Weights of a small GPT-style language model, trained from scratch on English Wikipedia.
Size: 8 layers, width 192, MLP 512 SwiGLU, vocabulary 8192, 6.3M parameters.
Architecture: rotary positions, no biases in attention or MLP.
Training: 110M tokens, 3511 steps.
Each number is 500 + 40 x the weight over its row's rms, rounded and kept within 0 to 999. Layers, rows and columns count from 0. Numbers have three digits each. The size before them is the row's rms in percent of the matrix's.

# layer 2 MLP down (transposed), 512x192, rms 0.153, rows 294-342, columns 0-95
095:487539452597475475517531480500530465521511505420515511537490560427514543517540508541536497468444480447533560481530426494468448527508546540516499520511521533512491558392517472404517421545538517498510477456554490551560467478441536469476634497541466486503557513475484493535499549417446445488
098:492508476487506454546522524497520501483464487513501555506548500482487549432541558510474463549440485516438465550495474519561491526535534457523525578497544527486474457472479539447518518487454516567494520540564489535356603477462414468497520508562534605495488453500501503556540472459456606559
104:501525586465531496483559540407492510465539489530483501470453507521513510460582463489505518453523485541517491485522545546556525468526491494591455470477486494529513456471459442498508556486507535475468485501469505490401484523482467477573471577483389484555528597571560493505495525511513382516
102:469569418549557481445557529509456502489506423498467506530449534435531470474532448425540523539478414467489526497523415497527511500528508507447496562506477418551517516465417487504511521560532488509471498486494456462502475509550532544555568489493540380505472447519425477534498502497589575547
112:479507487555515511461484494501523522456552502522529437542533486499517469511543619488520527532540523513525477461574507462496441558427410511480474486586489464540470511525486523516501536548534527476578501545529484539509497537462507454476521481515497538505526496480339543497483499533454527490
103:492520549522524453517532441463518544516557523485495472543503484578516531520518470507506462513519473499511505469525448450490542478596474508532509543556461471520517513548482503481440567556484575494531539491522475500480370414465512484527494500507458532482520469452398511440479574449471397443
094:458492453418472514520511494497529501537519523468526480514478513475473479520536498515513507555491492525473520541478555485537518506495567553494466508555492507463457486445495539511525532449499503529533506435404487560478553513466537486541470484453502481415480444539657498540477514445521532539
094:498510512525543507512438467494519451475534485509554510463476558488442473492541573460477510549522493543489537519441526430503510456525480438509446561491495485573457500521497511533582475455493558501532581618510482494441397525526476531483531500490536476512577578482529506483584496455515483558
107:472487501540471527437418523504506441568416458470510500560507479513429509414521513509510436481470524493526528425477543541491532529470460512513484539487506519453497503460465460522502491528583400483479512479444535475483516523540535442539453494519535551544473429490533492521471486559525444506
097:450523487538507463457532503525504535530476491507532476593531489494538527536492366537536476544466480512531488451524453497488485432501501450517467547501499468530515529484507410488525512442506486588438470533484559452590522542474466551493476518492468395514551483438478501500536587494478481584
101:506439548551482446515486562490469487595503516498516554522493518556545541488565530536463502514516504513479441493468511505468532515567433485532502490522455529515506521508546448508463461464474520462421436499455537492524444501467471523441555495459560553521481489487471483444461512498531457425
094:498516448553495543492500465431504541420480510505459536475527487504467468534552448522481485518482460531490497536430518464505465406528523456491434526501448547537477497487560479523504428436502512500514490525474485512568629534501481472529505423543448433476530500548611502519482548526538523551
108:527459509423564573518483512483549544482545512451513522552475480555483549545514514533489519481491499496516464462498521561462466460468484487488488526579525494464571510474491457508547461456467466495458491449549469428492448510535484483511547527543523504438509418548654501572480496573447453507
108:512529476541489525566483479566466528501476511520504581603456476470485493545497518444427525445469555488536551505467481485469503506477513532495449528466536583454534488519503529452452506539538516468430471539596529522486539478517460470471389497413524381470570473575508510471580543466425457468
103:472462521456484471522485572465490418524513568538494438544597465439453507486584543483502433442476532498408464484504521466504504473505493529483439498524512501528499486538516542515551518478569559531525488517477475458457499468494428432578578451531499522491531473497559543450463526562508507466
107:556423517491524424471523475565514513517488507473470518480572469501513421497508477535514512490503516510557515520525553497490516545492456431482532566526520460524436453501495498509525568518534582522429517458472525495489451462554570462601495497564486493532460567447432510485419517517495412467
100:556471583519478444493428507467474540529545476511486495504453512533476453558464531526445460554514482465537476497523506493545526430489470458502534520438434463546487476545425503511537495480415471504471511525551531488523536515508522504538565525489474585551428492508466472466508576599560506492
105:490481477462487463502478533497484430532497521485488522479446533424530490434484504457459448521545557461489494536482456523530473551449487512472474426555461519572437501488473463444453444503439522492468481474494486509527411477440521511527478565505499449423495590487497501502492501513493395478
103:545511506465493477496537537506531506524537461482552507521593485515409550441565556512485529477524474438491487519473493485564522512409472582447466510462512502452499465569508474469510510453568452445570470484457473551473574540497463488515464524548551451487575449482578468565440556506457478495
098:538546564507478473472533497523529491547407492440533465496605545506503577475439463477476518466648589484452513418527490478542445533550461487514426504549483439455502517513514534507546490467513594484579468498586522531447575436474430477545504497451517542459493441506558526517577524516479530585
100:491594544479526429455492498492588491524545527446536456497498505472520513486528417451523502425429521504484548500493557511483533518453511482585477556531506489432515521564507520433469552541511488597526553494529518469505461477501525456506578481526434550499478483450552550486485414525465505457
098:484482469571496510450492457450528443541457495507521497451537494595465485521494533547487551516519501506513562546451489515433506497486547515480496436505502451553533567477494542538499532487521490579511541415459532469495470515454426476551525531537476490517401454460678440462535465497477495461
093:474483509508436568456426476520532476540507520470510540566504494524415482487514459508533522470533529567518552502512470516538508482525590529521569486459468519510406529496513529484381551511498438489488460486501484480544399488556527444500510530509462577628486454556494486514537464456486536495
096:583481469602492416541476587546533497568553501513514495519497557483466455458528514496450517483460542469481529557500496454454559521523519469544462480497533517557481481550467561500452512443439526437410474527570480543441496472505467464539464511488496472503512502470486399491427588544554507533
103:463488538470530534493516484452523498500493578518501552452484516504466515533430522516510446504543461499513441485500446492595488552501492465501528458491488487443488488493488484564581544488500510526485565467457494420582439490505493534470449583521588470556457452497482531452528456426504525479
094:543472566480501530515496510512562473444499498519502550452617509557464572524503499495524470499456563442465563469527512493422507458479470570540499539403497478492516530526460490496524555536452482424475485430530532491399469465519497531576454527512545485502488503453471457474522500517485516540
101:480466520547583446481494544514463443445486505511484484514479496526497475524571511442492505513486481522501493484480595505457491472464470508507575534521486492515469476472442523536540490469507503557524476501506511531490500478460422504442609465504499474546539455446406588524569559480562509550
112:398544520458527526505528526505517524515471482465473463568576494509555507562506460544460472477523501528501456468539532517569457470472494513488533547477479494553469551482545467602456531541517523519430517520408454507503577536519503533538553518460509461542493459510435540555520448482502503506
103:525476429506541494426470564526523502528542463445488528491451466539498476501547459498445529472478524458470521489450480496489460550556484492505470578479516472542443517457527496580527492496423483498504476450426508592535572441477457515447478475540506516447509490532494484445527520523517507565
101:575442526485525434558580551495482525443599488551487459552452502415477463520431539436467562470460524524488493502465540456501492566521474519430497497559496434577432547446418436470493477522501526457541530555452498527483469539493533487505584452549570531533535487445523504495507497474495509402
105:529482571521463501518408488541493536500532444459479476448465499511497487477551511519497558471500500503489535516420560419462578504519530477453586491474546501488606482463545577488534508496531453539526440544476584498475640458484565488473470483537532551518473468441377440528493503539526566482
093:523474443490557522457484494553532543513458560515468483548435588558523438494464510531483489494480542549507531568519501559472530513489572526517569506528601524487562515523600539515502565518492499507559465562511504473483587445469485426506456445493526507509510466533574520587424485528478432573
104:462524570512574498475442478504456521408486559514510549536437548491491583421533463507500546506491444519511521524422440523520492513527523514449449468484496493501449537459466462468514499566565505495493436510471514496524460493506445451511514496530542483496561480519420469501498527459478471495
090:558511502508500530592481482489517512558487464539447474450508522499531522538475463514508484499534530458412489514492511447567495509476535507503459514518451447531424470521542510464565496516443484505505501498475525422568538487555480532504463540528522454529494425445509407475478478555562526517
104:493421457536538472484545593481455461523494443484503432487552500518473473518479481460434493464479529500543534530524494455498537495510527533461482514522518487477446557528484483452491500524461458453445478473531505577516620545516483445600521504504429460492479547507587516512508479504527541507
103:509497505493529439468496411464525429486507470440452494464523461460471582429530469489523539492525479585485510467506422499438450461505504510503445394523432478491507499486470541511514484494546546542535500510449495503502628519545451540542530529517501522553479493546404474545530514459543462447
103:509477490470498478480507507486488502491540534533582493493527477506523496512493582509533455556461498502557546437529482500449475510481517580549594439504477495468453540582590570454506506517462486488589468495517535558443476597499472475571539491527458459486481424500459501428529515538575600543
102:429466514560492518472451445427545519567526545495463493459443484551473487423543542493481502531557518479490504505514471534523510545451484496558474538502500534452496515514466395496470473574511517550426447472480420520459541532496502438434453477509538520516483437517549477537465542531516441543
098:521512503505527453543436512511541522560467532498502499543568592518507524563448500523449580508445517465484512498444496434433516418509563541487489548513457475513480494547600487507481497446527579433475491516526506472493529469445526523495532486497414495543539514477454478580476538473536554513
101:480442548505534500490493577476513501456480561596437443463445501560457420531531570541463514460497539525536520507481502442558463479533504415496426507494561550525500416484433544423507499449502493549427551527444501449528424536494448491502542464485487514506575478427385514517461470426510506464
096:503454506494469470592466485422534506426414528493487527484525488473539464468509490505513494489491526559555483447530554524504541615536540484500567465490562592504491469536460508471527455495501522483559487498505515488523438447519529497542537467557574563443499557454536435533482541467434506469
104:472488468505542528445539495524528556494538496520496550477500520488543512476513525571539402499423436538483524497469525469546539559449468514534525523458525503510595529501539520527410540530420480481404499597532497532451387469437545494551534541459464523548488416465436553550472451449530472514
098:453519547405485449468550570450494456403457533480488494578552444534472432503560555514510485564478495506543544463510546501478545512502439481482476480568623459503492476540484447457505464481567488524504473477447501514461532513459506457511514433510441540499465440504395523502443562465485482531
107:549512432507438525554496451506486507484499422491427549538523467597472494428459490502456484469464495517498489467499481533522568490526501498434512497473500514474477560483530497545535448500553483554474515446419445514507511527465460541451538450474479520563541475483371505486527541522493466493
096:492527551570575521528501512439420469471535517465535526543539436442566469496464593538495598492413509478514505424466500488541458470501543514523476441560521485471482495508547486465495471479520528509466493505502461500443522495503517525454504459468569481542492520521465553538562493353551546473
101:539489507575515489402528473478433470520464480502474542481524507534547546452520548537528549541451532467447466502486467505479525444499463460513489503616434458457549533498454527463428465402494555522497476482539438515586511455477520495453492495476492497480519527481452548500500535456465432540
095:472470465551505522496495512491538510505451465532499543430542452447542500491511582479506504467576491521516513412467496506572476567458482466476507492479490541527504493516520475443483413470439498472547509453522519483468434552508528499491498424484573506491543566475549520494515498575536458539
103:537474451487549532570540457550438443517528527471553530537447515474546547485491542416521540485532472445408545497520508541576435536503517504533465490541434520528510455562469527558496539489510496523537475462493429570533566507443434561488540464548528468500515538422522516456476522495479501476
104:506501512505506556421536505495543472543432498516484483532403493458533540493533543409513505486501495545480519441449539480510508553547482488503516556619487567548488445511538419515477524548533539506552486543455461523480462413477462490511521487512491495494495502522505482454566475459541541500
# layer 2 MLP gate, 512x192, rms 0.162, rows 295-342, columns 0-95
093:393505492548505526495479493485515502511500491459534445508476515487516506485499462479502515434529454532493550462500522462397512493460512470553470434502509459518455488550500426487409501449438459517448515470488541484502520531526501544487468467560471500561528521430554494540523521475483504420
107:530568500516423452492558464348558494494555472475610542459478465506513459512515555486505507500493553407432473513414490448409507514416477549496510469521528439482448521547475484544504485487508490490539477501419477452510506461548537477457465525472456532554502497587433506546471479506505480407
109:571584488416518514555552535467504504404555503433473569481511442437444542558431504477484460546502470521494444568459545429531528538543488475493517463530452517446468441509537520550443461482439541504498614472510528504491468518425508499522490529463545544557525497532475499415596517503627492471
111:497546448425487481499536443420559512402576563544470527458563461480458399497475497440535528572498487492507515467450530523532553519531531512480544516526441506548419532490449455464499511505515481538481505506492414541537487486454469432489529424560464493500478414501467515501552450535518469456
105:454581485499500484424472502463464446452446448509513571496474488527453558530495477479484468513522522458502500470454509549468483553547504486518516490516490488470492484493502489450476549554550523602433501503548427558492502508443497494428515569452472494537469547490414558480584514516509477555
094:553434511496462518507558512507460462506488480504554588494461483475482524464473433551474499527542453528498488557537554536501478571455519469540487502514500425579482548505504492530531492507476445478499417477415425497423477482429491498485455510423504472482552429495471535524475427449552485466
095:493477435482454562503514574442520542567440501494515481519478508517439498501528474505446409547531526457533506462487479503524501539478483483456434451512549469522496475540438521573465487486521560560421401507539512509488467471513463513430482376581512429518519488473500526463475456508524570484
108:508491489397541493498495514466518580505506472553467539473538529527508466445498508573562538508527507524531469488445472494485536501561545478514522517494486511411395511455415514520500490527516599505540468476416477541445399556496497523473461513516485462523480464463464500400567587519515493502
092:459475489515530494474453509524547523516544553462481543485476532557487509503509561433482479510547505498545528561498538510512441469475410455496475528485481562508503367538547469377534514555477472430503544441531477483466499479504526518589546518546475532478462500465488411451466468532518514476
098:501464523563425472463519492521536490512466503457446441464476542420541489546574515450532483469553477556537588492482505487508573524476503533462462529545595498517505472511492501483485564449552472470588563503520553500446514509556550494423515489470489534476459424513508562578564534508437493494
095:526414536487522399447486499526606524525552498552463531474470532502531573496502531403506572441554412521518463483524538453444502504449589532512525480472479471520473505495455542534500528452509465466565480497505530519504502465520540509535563436543566490489402482537537455476479580525503471461
104:507475589555502512570434422504469449524445453499509544505585550491425459473493444579566501558500430512562474483519472510487536461588494509462436451525534502481460497457494435537481529447501462524453502481430483464505447517444520514458546533458475533518483440487518441467483551440500500548
110:511570523502507550437527425407475518543615447513427533501533568475487535394450517485465519535542496524454483465457569496456494495545509444549530524458507462521466439435507447491477510559553509482451487501483538519535510536477517426475524513460477511599527484516525493414496490526524365469
098:433489455430554527600485485526487553523458551516520503485522487441509540508546528528547450493481461452497452491531545516552524569556560616512409566499494502510537548484495602484504481470505498470492472501511505478383477457517524473454565529472549501484529472485458493418529468481541509536
100:572455567548557482518472522490556485458466555489502441520433504512538496451539481450502494493522558461500563434495412502450531539454544536546531504494517587481428514490452469470493444547416503557486533484460507552528451462594591544481467506496475511528501495484428516509497479551467517461
104:528515511486497465540475471460511563454548520545556573462461531458477465410547534489503493489485522508501470494519561489516546523484563493457582391520506449473428471472479520511517565515504479462518428501457449492451513473564491519491515501435434522532499555493557522426440495545544476488
106:450436568544504507577479441485428478527494511409491510590488471480460555440581530500485504537496518450506484510470524550523432429482499466498456529527470508526507542547504494454521495455432617579469464553514483472484524526475533525451516473542533573450490449537514489539490529517438540481
108:460598469490515513512530439491545483460535523500573583521509474509527497554484485449494486517513524538555452477492479478470511510584534555565548527457519515505467439502490512532548504495469428480487562501463421558499494442491447556455507533528420539478496565483522461416445493449487521484
105:543536478563533475506619526537525392511490441491543540527497455469509514534517529497484455560491480478549488482524554489488523513525448487525556536449594502447436514506470487513508545547549499486527477507597469486468403455505506466460456478509555527478520459556480615532510468526517483492
103:562489520492489488472500540498538488510520544465512496524486406503494507519550560526523524549531524467489381511463500477446563505343532447511577501501477524452444596485490474431491427509478468499470480440495476469547440418563510539536576470498526567543497513510491515437555494502452487517
089:502503541467473436517455572497473566440482415473479480495556485537497565483474491504500479454510462515490512528490482441506512566540481506534509561404533456537442499452473434477498561415542540493465475468464554496537408458590527556506593514480523526466501480477520531466514558437560454521
094:491515472504508486595574461530480421498541448501505556545465489510535526506470511488550507534525447489511543522541501488467587462493476556545439468566444462459493456463554414495451521438529536459530530542508457463510521547532469557444483482551494480479475533538428445505530412418552563492
097:529492500541445464617541497481502501601474480515517533485460532438515527511513518533501501497423515449518547465521490551517529556548499492538463439492451485520489559575562548444544444508454524523463515503502474541436548467518468440497540431446536436456441547530552424537482574524468548586
098:486489516494514548483548488490509481502528482505466444484514501504499497464467582465519419537515477443540426550479401469546526493465529480536508437509454453465531471458469522527566552489485510532441555440400534418544487451526515492497511611485461504520477507502466474464531476512474494536
092:530515516516549576523478502505495457509449470521578532493529436585545483482475393474463477556508474524544495490478624530470458539537507477549539509406549417484531537515517424508508552562481467434503492545577429454476500515493537466548524522501469520429469475548503499509449452472526444508
103:454499509523599550461515536456541456541557501501576518577485543492515460496545499432552578505528526472507499475499518523464471508471413568528519522552526474500556521525469501473467482500469472539464492475522491562537521456465529535476569481583545528530556475538472512535504495484525453454
107:536630513476510529532443524447550471492473490480465533460438514527568477485450423487429527520482520502497394509477505528471524488442459547474542476438515506459422470500455514477521449488501494412479485522495501554509530465532526508466533522535519549538526473488452549434487407457503474496
109:535573503475477565542457507437554437502544514507510487493548468477582512544510439545463480534474467543526518544484542549508591509583562566480523494459556521513453511515462489482472484510545507516537543466445421448501455541445519558510525517457497524425471555447423574490455534520550535497
096:486499519515457522525478495469438566473495433532539535456521494546506444438413492470481520420428502514505464505454468509498452514507490502443528488506491513482422418442459566468496485518482466552493481510533461517506489548533527374510556531460496461481461574473475532577505499440533511494
097:502511508462501474453527409491526542529505508517545492510510576520468451449513503506533476426553459540521530491533437511473523532456490474422399516491532537513457505505489415483553494428526514587456462606474537533426440515522448525524506498502501466508542508503513544560518468551553535496
088:483532529577437498499527510501458410505537507522474509510445432509443472470478532526590472469521427477481383447477530485511435525479550415490507489553509519534460492425433464508537467499452519524559497545456483536517551517501554486501531526479499530459458459459466382407591549506530472501
102:561465503407531424529482518487449532489469480450426573535526476485455504530512494459469562475502451464513492523495542481475535491510511453465542579509504493403417462496473440547525465538468525502563513446532582600579460518481501526468521555475544479497474476544480483501483542483504534540
091:469501505448449457503466490508457488560546501461500466518401505468521564490531512568444562561508469538505523525565550511505536510504477458507566568486538520471441570454568592505520480420553550461479511550480507513491490458546464556456453470536529490406457546590463540505515483514517456529
100:451547521450500518489512506464527456474558536508542438459468576431527491483497488438515486464524494522493419504522483527504468407486501535471529540537548547497472468453554501538516458559544424415543532522520538489502486485502425510437590520543561537455451534510471532462504487553478495484
101:518503506462555487464516489414535508503513470475507501466502509495432547469521424421467511528534494512480543505513424489483506436567559532516533485529455508473460550476471532557541531512547507525557600502500502428562512433455465518589543572503433540527480546480462485480529503512489468488
104:453525482518470451551528500533471523512438456403554509456547596433567530519510506487487459457468523505484450604506463477488519441509507415517406459488511522518450541512520531502458441488548466513559477460476528522534432476512511570469571473511531535495501522552454489527540518515401523557
101:478439524480495497545496495509495530524525505510505503383596446517455506498482507494551492451514511479567447494526545486499505571528527492558544487526509485477562554492493417505497414488492508555499509476499496495518431559498547479430505553453490504543576544494459485428518610467536506600
102:502479506508525491522570459527488572499484531512476502542492513459400502460483511492424508470520429522530500587530447430509452451525500458445524475465578466502459528557432497540576510473500414556473564444536538526521437591552494517567575525472464489530540473463452502445504502521516578524
103:469501525564440513481476471475523520529441510475546541503486497456508564487511458499517450493539429489481549473526512592470472385444535570482428413489425508502463496448566461481500527523474414499492472512503501542431503493457511478447482496539520535476497477542463485530516487460498452490
095:435450534549458412541432546449536572426473504501486509456497499461543474437560481481525518527557490510533505512503562518533487571515513477484508510479568534498481484511489461446535480500515554493479520453484501511501514472488503487519487434540565545485510481468532468541505550477430559478
084:465520484521538468467532440417449469575532488470515470462495487483523553522489497384492473413473462554494489548516440527498526416490572482472463497440545498451414422517483447559537499472457536537479511507500481470523473604498556553453570526502511547393533483565469442432506557505583480480
098:487435509466532491542554523459512514504541505605450501571530510574464473494485509481420500540552497439522515483485576529549549556500463592553408490436504523418549449511504415545465492505506513498451554431474557569478510539556490447492482522485402514497501422538458451519459530448474494513
106:437458453499512493484489510425528514546566466536553526479507580435544498477534534563474449492553508511489547643527472543454529501504517499493504498473505547504511460624507454498437494435520477489547578554538531502510511505477459558439521447510586530440484499541463537523479483447497518489
098:514553527527533523542410506483522461485468493533497516522454484515449457393527504509467532516495512549504546429462492478476524510430538550535437484437498499496404482508442584518501467477466553518459457416497583526490490549446545507479507521453530470489449522479553494565534589460609495503
103:516544488526526482556468460462529395487486533639564414493537547461509582513540451566493487488465516534485520498531536478543491455447506494501462499478493550496492534533552456556527474506437447472496405559555602498501499528465463520433541501485436464484558534463504497476495541475481564455
090:461496500479458545501519535422491444537436462500525577577536456494463469536496484499443493510488436483488555518459463499524500561558571581482506461501502475516562512454534462555448497411519575542492487530548482486445443528478454549485463456569478458446437511548545477553488447494531486536
103:496489515501506445495524506462464437543485396508519476422467470528571493480515481496516494431496433460451421533533453543458506577463554492490469418440482486571449486529503466484524583517509497508438483510412498571502476472512430494468520538503526489448501522547492476494432476477446520531
103:486519573497484490511454454492516533544526509507482476546584562491502550552541464566549491458455474559545487501453508514528529493500549482494523509515541451429478503494478457539524458539524539482522461564488565478531487545420490525471519523522477572451493506563507581418507438437597537563
# layer 2 MLP up, 512x192, rms 0.159, rows 295-342, columns 0-95
106:480502486507562514463526513522525509506480434522484502502456505504546554455454446426460509479451510471494503520494520494514528491518527469544499542493499546476455468516568466475496591505400522556513549467485537499434569466456397541456491527641489493482524499456594529535546550423471502460
103:420433539530519547435508467544455472467446465447513488613523535591476465457525457572505479511553471493501472453480536461540455535505503445509481429580480548484467506518550514368547459494485515464518501466453521502444607503497561491489533492496545554488514500505531482457495555450444525521
102:499560499585489498623467463569487489474455400504484493500501480483602496535477544487560468483545511473505437509527501509496463509517506493514451470535477530477487384436460463509508525485472449487459529552474440483543480496503472481458458586522528555517466431465522505484629475455488510489
110:562480475518499540478476531515484449447517518481526476476475489494382486580486497509540496529548518480538486533506464486410552507452520484513499492449498510445420409451436495500542494506499391495497433471518519534497438451486548474532475509553490540452439517523558446538523534590484591514
103:486446533437542522576486441506468551484502492495489477495561529453481457560521524448432516528486408588453483538496506504542493529517509594463548501454456445580490472519471492601459512526475542459540485431486493489503545492533493459582486469497439580448489521496468517480470550406558460497
092:503502496492518445479489448497529459484526520497540529573535471488578567475491524464492465483551443457431472552471471493547548502471603480477430497497474479551487481575573487520548480533522379545473503492429478540489485505484480435401457554487498425475488481494517512472462519482470519554
094:528495463499489514553484475484482554483492549520515448461536570451533460463481471518497449504516507567496440556507480486501431436469470551569591576437541501525525519533499520494456496564514504425483483489491485486546477486499487519464456526507437627479481469459520477526476570498525511491
111:472520441461502465455582484484586542478571477575535572510398536525509469483518541493490521530516505509479436516527585494482480524521560448493580569475508482562577489482479521462550546551476518572436491447508487438478538513440455549500514540471480522474481576551539509419489574513473501488
090:515583481472503502506461503559544471478583534450521565519415622540546485497460517439510504573555590479512473544564581509500506494474454492492504549541502496485517538454575465534510521528558469488563508543544490472474531423483418490494525433484447503547377558506486504474489397470509502415
098:546403494519490487486466544481574524573498521524422578498488479477519489477525500516440491571502441413540544523492532476569473501503526499541564512489516525521560519550439547490491466474502501511496515489505471486494486503492537576518510533487510561560416533432477452493526507554453558458
093:519485472419471457533428514545542499481491499475502488487457554559538506448479556477468524502497549524501496478531494505465543423424513614493501464494513507584512579450504513425492423436586484476419466471480484517553555503486475482486483496543422499535400573513523501510498492518508552540
101:526519497565490488455507450563469544461483568481491456452504498464524513541558452531503511574491482502441527513477493586586498512445450546512483531571524526564504442452554513422543478528527450548502494507525448418544521528432488486526541530477507587488495491558492476505465472450515548524
106:566493505474508519491568531537507557522500552528487566443560478529494461532440468528518457463551487445518483520469449479488469544560525552475499455516479479468542506487509473493483516532516533504549514447565575458506467503496491414469498532507409433551490542401518542487506504473485534508
100:480493438495538509564488563506554467543508579551527542561526570394540519497505532504502474477417449499523518422561510491465564481507532543551452451444437471411486571513508523475538452505533439453469527543517470565447526472507456579464515504507578552525555535457544409539525487492555461503
109:497530552523492492559578433501536506502607505466498485462486503482466469507523504541531495514558526548521532520491502496529500472499444499519520530577445479512519573439515485592449554510493490510480482386409550487484519448531430483521513500473508535528564538473533495485494469463507501536
096:490561548467543466531471553497466485476511532473477475500516507463527459480469427472444480532498475527563551445441467456451512453502439507511545529513479599465488488661494519485568477509539520496455516469407574581572533479456451503526433497474507536446510458464463541507630523587512508479
104:458476448526471502475447449506441517473448467496546464463502469515468559494525512569440498519484533502514535464510540539491494491479460553477408525476410626520533504543469504536483552519544453479565499526479531586510534581490541568461499459404497443501488576587522533492474517449473555485
101:537513426449450451473374430521521526516590458496535539482426571594497525504539481490505541459482531526569510472577411463496502469508477505562514554466537471545491460518520476492510529514537431499524561453445525477479489470515498559496510458567476509537554498457466460527565429534505510444
108:496479476419463469524453446549544504499503518524556462465510462526484521487492512463470539519531453520599567509500474529535487502541472544481511480517473493506545566555473574470483510485550501435490525440507567489506526478523544472576497508461458460531414535456470466497519515514492530450
097:524563449455461503470471494488447481623477522596438558476449461544481462500513457548567427478485493470497528532453486516497525514476486565582476530467548503539510523570488445518498479517540490521437529550552453489450497494447469429550491454519601477487505549441475545573475509497445552511
094:559532419459463523472528554469491530475437441490456458531460508448507525489498461467571438471531494530512474530579499408499549440491485431554479498440517527511413401539505483501483459499452449470453438471552497555456458472524485508444499518503520548544574523495489581502526557522543485495
098:503566499526447508478514472486447434521531538486474496551465506516548411531484466514546512499548517441506552446475459491473492543449539504592498505486504452488463545550406495555487512500524432545478514453502554528493419500511540496535481512501482573462518507475547542526502495521481476505
093:452531522457486534543487504466525495531486474518528501578488574501519618619480495561437627483439469425508460556514504509494506469529498544567474464494513470469417470568536451568579540449561474416448481528512517445538515458540539476486471479490537482591489492523450494543450504495469490530
092:509489469464470463462497540521462433471543524420501480483434489459532490465572561497462538507456493550499476503550485443536519488501521526517553655526558452480435501473503534473538480536578498513495507502526541553424567516466503513504493465489555552510469497546412529503506511594463551510
102:529528498467521510536571439474513534546455493534502403505451557465465502507524505544550505439530506546575448549457501495534471480526568487473510535508484537506480553545547577427472516487495505520453425498452420533516544532390520453442526508463510482464506534493560518525473490454530498469
100:508473481445475413477599477476453545459447508512481499454520499476423483439492499571543458489429506494487524534511514502503506516506495569474514486465421473467517506537534573487511536389504469535557475513484519472416491582497470495415447476524524491484462519482496560546573536507520530520
114:433488435480509457535464457473487483464452486483513516473545482470573489469549486540488461594498524497495485517524573544500524503465485486440500505474498484470552485461519471475504455487435479501582554577510501463515517556546432452426465553569518516467428541480446502531547495506487428505
100:442572511524438496483494588430587495462587474452457386518522442533458471530563498530429488444411476511495518562546479522506479431482458521449467504516484536588491409532497511503515473456487487529456482444480585517479477473430508531500544469498514504480532481476518536424454498525497534536
097:569506477525481454493478486535444535481504496526483499509509500467496537556459415578503499452488414529510482493492528479510459539535510553452536447517501504502532433439534506466433493539440500469539483506498522521481529498516582496519542534482546499489494524416510483518481507522500463493
103:470482590460504441489546455537489481452468528550532544513487604515509552520507517466487476543494473392392513449476474521470506521450482520525499526492398458483462532497480500424498484460552492502511473538489457502506477523515414431546501539499519527464507470571567498479484504520490507525
086:504568471528438483492542527559507433495450499526502539530486455513462467448426475542495442466438534546535425463474470521392471563541533466460453514502521481549544516459471508451473514535552464502554565548526467528477573431518526474535510505552476490565504393475567532493493485416555463480
099:456474495519650534539494516454598513503508490498450521490467478518490503483462416470491539547524467570486544496492517603468465470530515547499582501509480544495511491539454505492462494533485476472499504453491567477514478471492487544562443493464452496516499488533435529513460543449503526490
089:558551505546533500508524505475511554546573461534485478566545602513459466561459446488463543576482515444548557474466561517493424526485538509521495553562510505523476497462469539497535538588497519442459473489583532442570395456502499588575405525482480528445551489513528569509473503526482468467
111:527424435500541535485544479463494548481494552425470455533477519493507461491449434488398523392552508505529486440507402511593445568541579569527491592477510480488551537473509467525500470520502436503547520510496417496563493561528496528546494464527512489489489523499556501530524494493509466486
102:455443538540525464531487492497425480526494497473495493462528447532503506494493548520528491509491538478555535491433522501512460550441461520484467419468559564498497510464458445415508469498471483509510487492490539441408480594540527488532494431551530480468430488474474421525445466501467524526
096:455469509565517490492498499451470532365526527523509461469478491454499502505461517524541500515510501529545529406498545444491547506508506454424539526451537460453556456533453479495469382541514502517444485447464556503455456556469553445509505466457554477577487504449523509449607549446555517482
101:487459475533502507470574544550497484469422471473557480587448542540466480474464491463499533563454482495488572446453517492459554504483514474505468512497523529522519495504576545486539496493500499495551493516499544496564548541428543503478528516497439533512426493510484547405518516471509550512
095:441465498539504488557510481538478557520392506505427512528467592497511545524513488455552495446503476499503508481457499550512507523458465501495459453498438542443487493497504546427433400498498486594446455470484518517466423518557494490460489514474533496537500468545482437519470528429529529494
104:558540429490526565499565561501560491470537493590502506451574491491496561476530462535554509485463504592506528468490503478579442662447502549534487522523525509519467554480462549489471539479521533557502476499476498510501475402559498546500507485565455486467573602539503597509547540497477433465
092:527496615543499456445523560481506509479505496544530469440513475519492476441550557574511550569484467511564513513501544476548546518518529515568525477542438450588530497530542572543482477468455568527460525515537491493556507464511475499507477503545448530470513485522465509531479461536470556472
119:481526457484430491501481534449469499499498485550539500552450479480518550531467481473478488547421447580438450473505499487532581549471507479432485527491542422439501527514596532517488466508465507440522489529469466574543468482492563515464507535455513492574494423508461626516454561452542497523
097:473469483490383499520481508576520459455490460479533521516559545421518502512534532547450586518528517419483554524509462387497524476596467492500464490542486537452464475474556491462458543571500518540494491468504520403514493511533409505546546452493548519530463548424487535535503498526455502548
104:564451450470538503530566491492574556436392446510507504479520500494483523467519475579470520442482494487472502423540476547611461547532535515451426503449495564494480469500447476532409507539461459569573591502521575477483459513486481510488510472428544484545505557468492531533535509468477501491
095:535524475538501435438425478504501493480514450518530535474411552483543496607464518528532571486482513534513499502471522425498432478534544502469469478553425593491479475544525461461506466516530477481489510507637485484493471433525489507441460513525560479449487512543482495516429478569453506534
100:436609503439495475484470508519564426509512468463478561496507520470490421525530490451500517501483515462491505512525514487472484430511479494476490523458534505519466454529554533516523512624516477399457516520543524468525511463438528489508539470546466510440425504523519453506461491452521492468
092:497477496484438545519548468506517457526518542462481441519548526507546542476460424423448463517508522549457497536505551495568444402554481515509523561412501468545529587511475501504530480529474478470537485479470474515513550494443525492482477540506484529465479498466512515589542554507537475492
098:492482504537502550498469478490517501495461554505507586529497411507458533550526543503452528516507484484475435440515463400553452456520503546444532489526513520464505485444528490541524520492445517515488483542564472478423468481464508431461493595463580490432515485510451529468432401509503614522
100:449495489511492567520523522477595501540502505580470471480524501481465520460479477485459519442527585494482487493514476562446541497492450510513515456480510562481568476464469436506521459529424478493570527526499530559514490496601446538490526467473537480516471434504510496569464473453540512488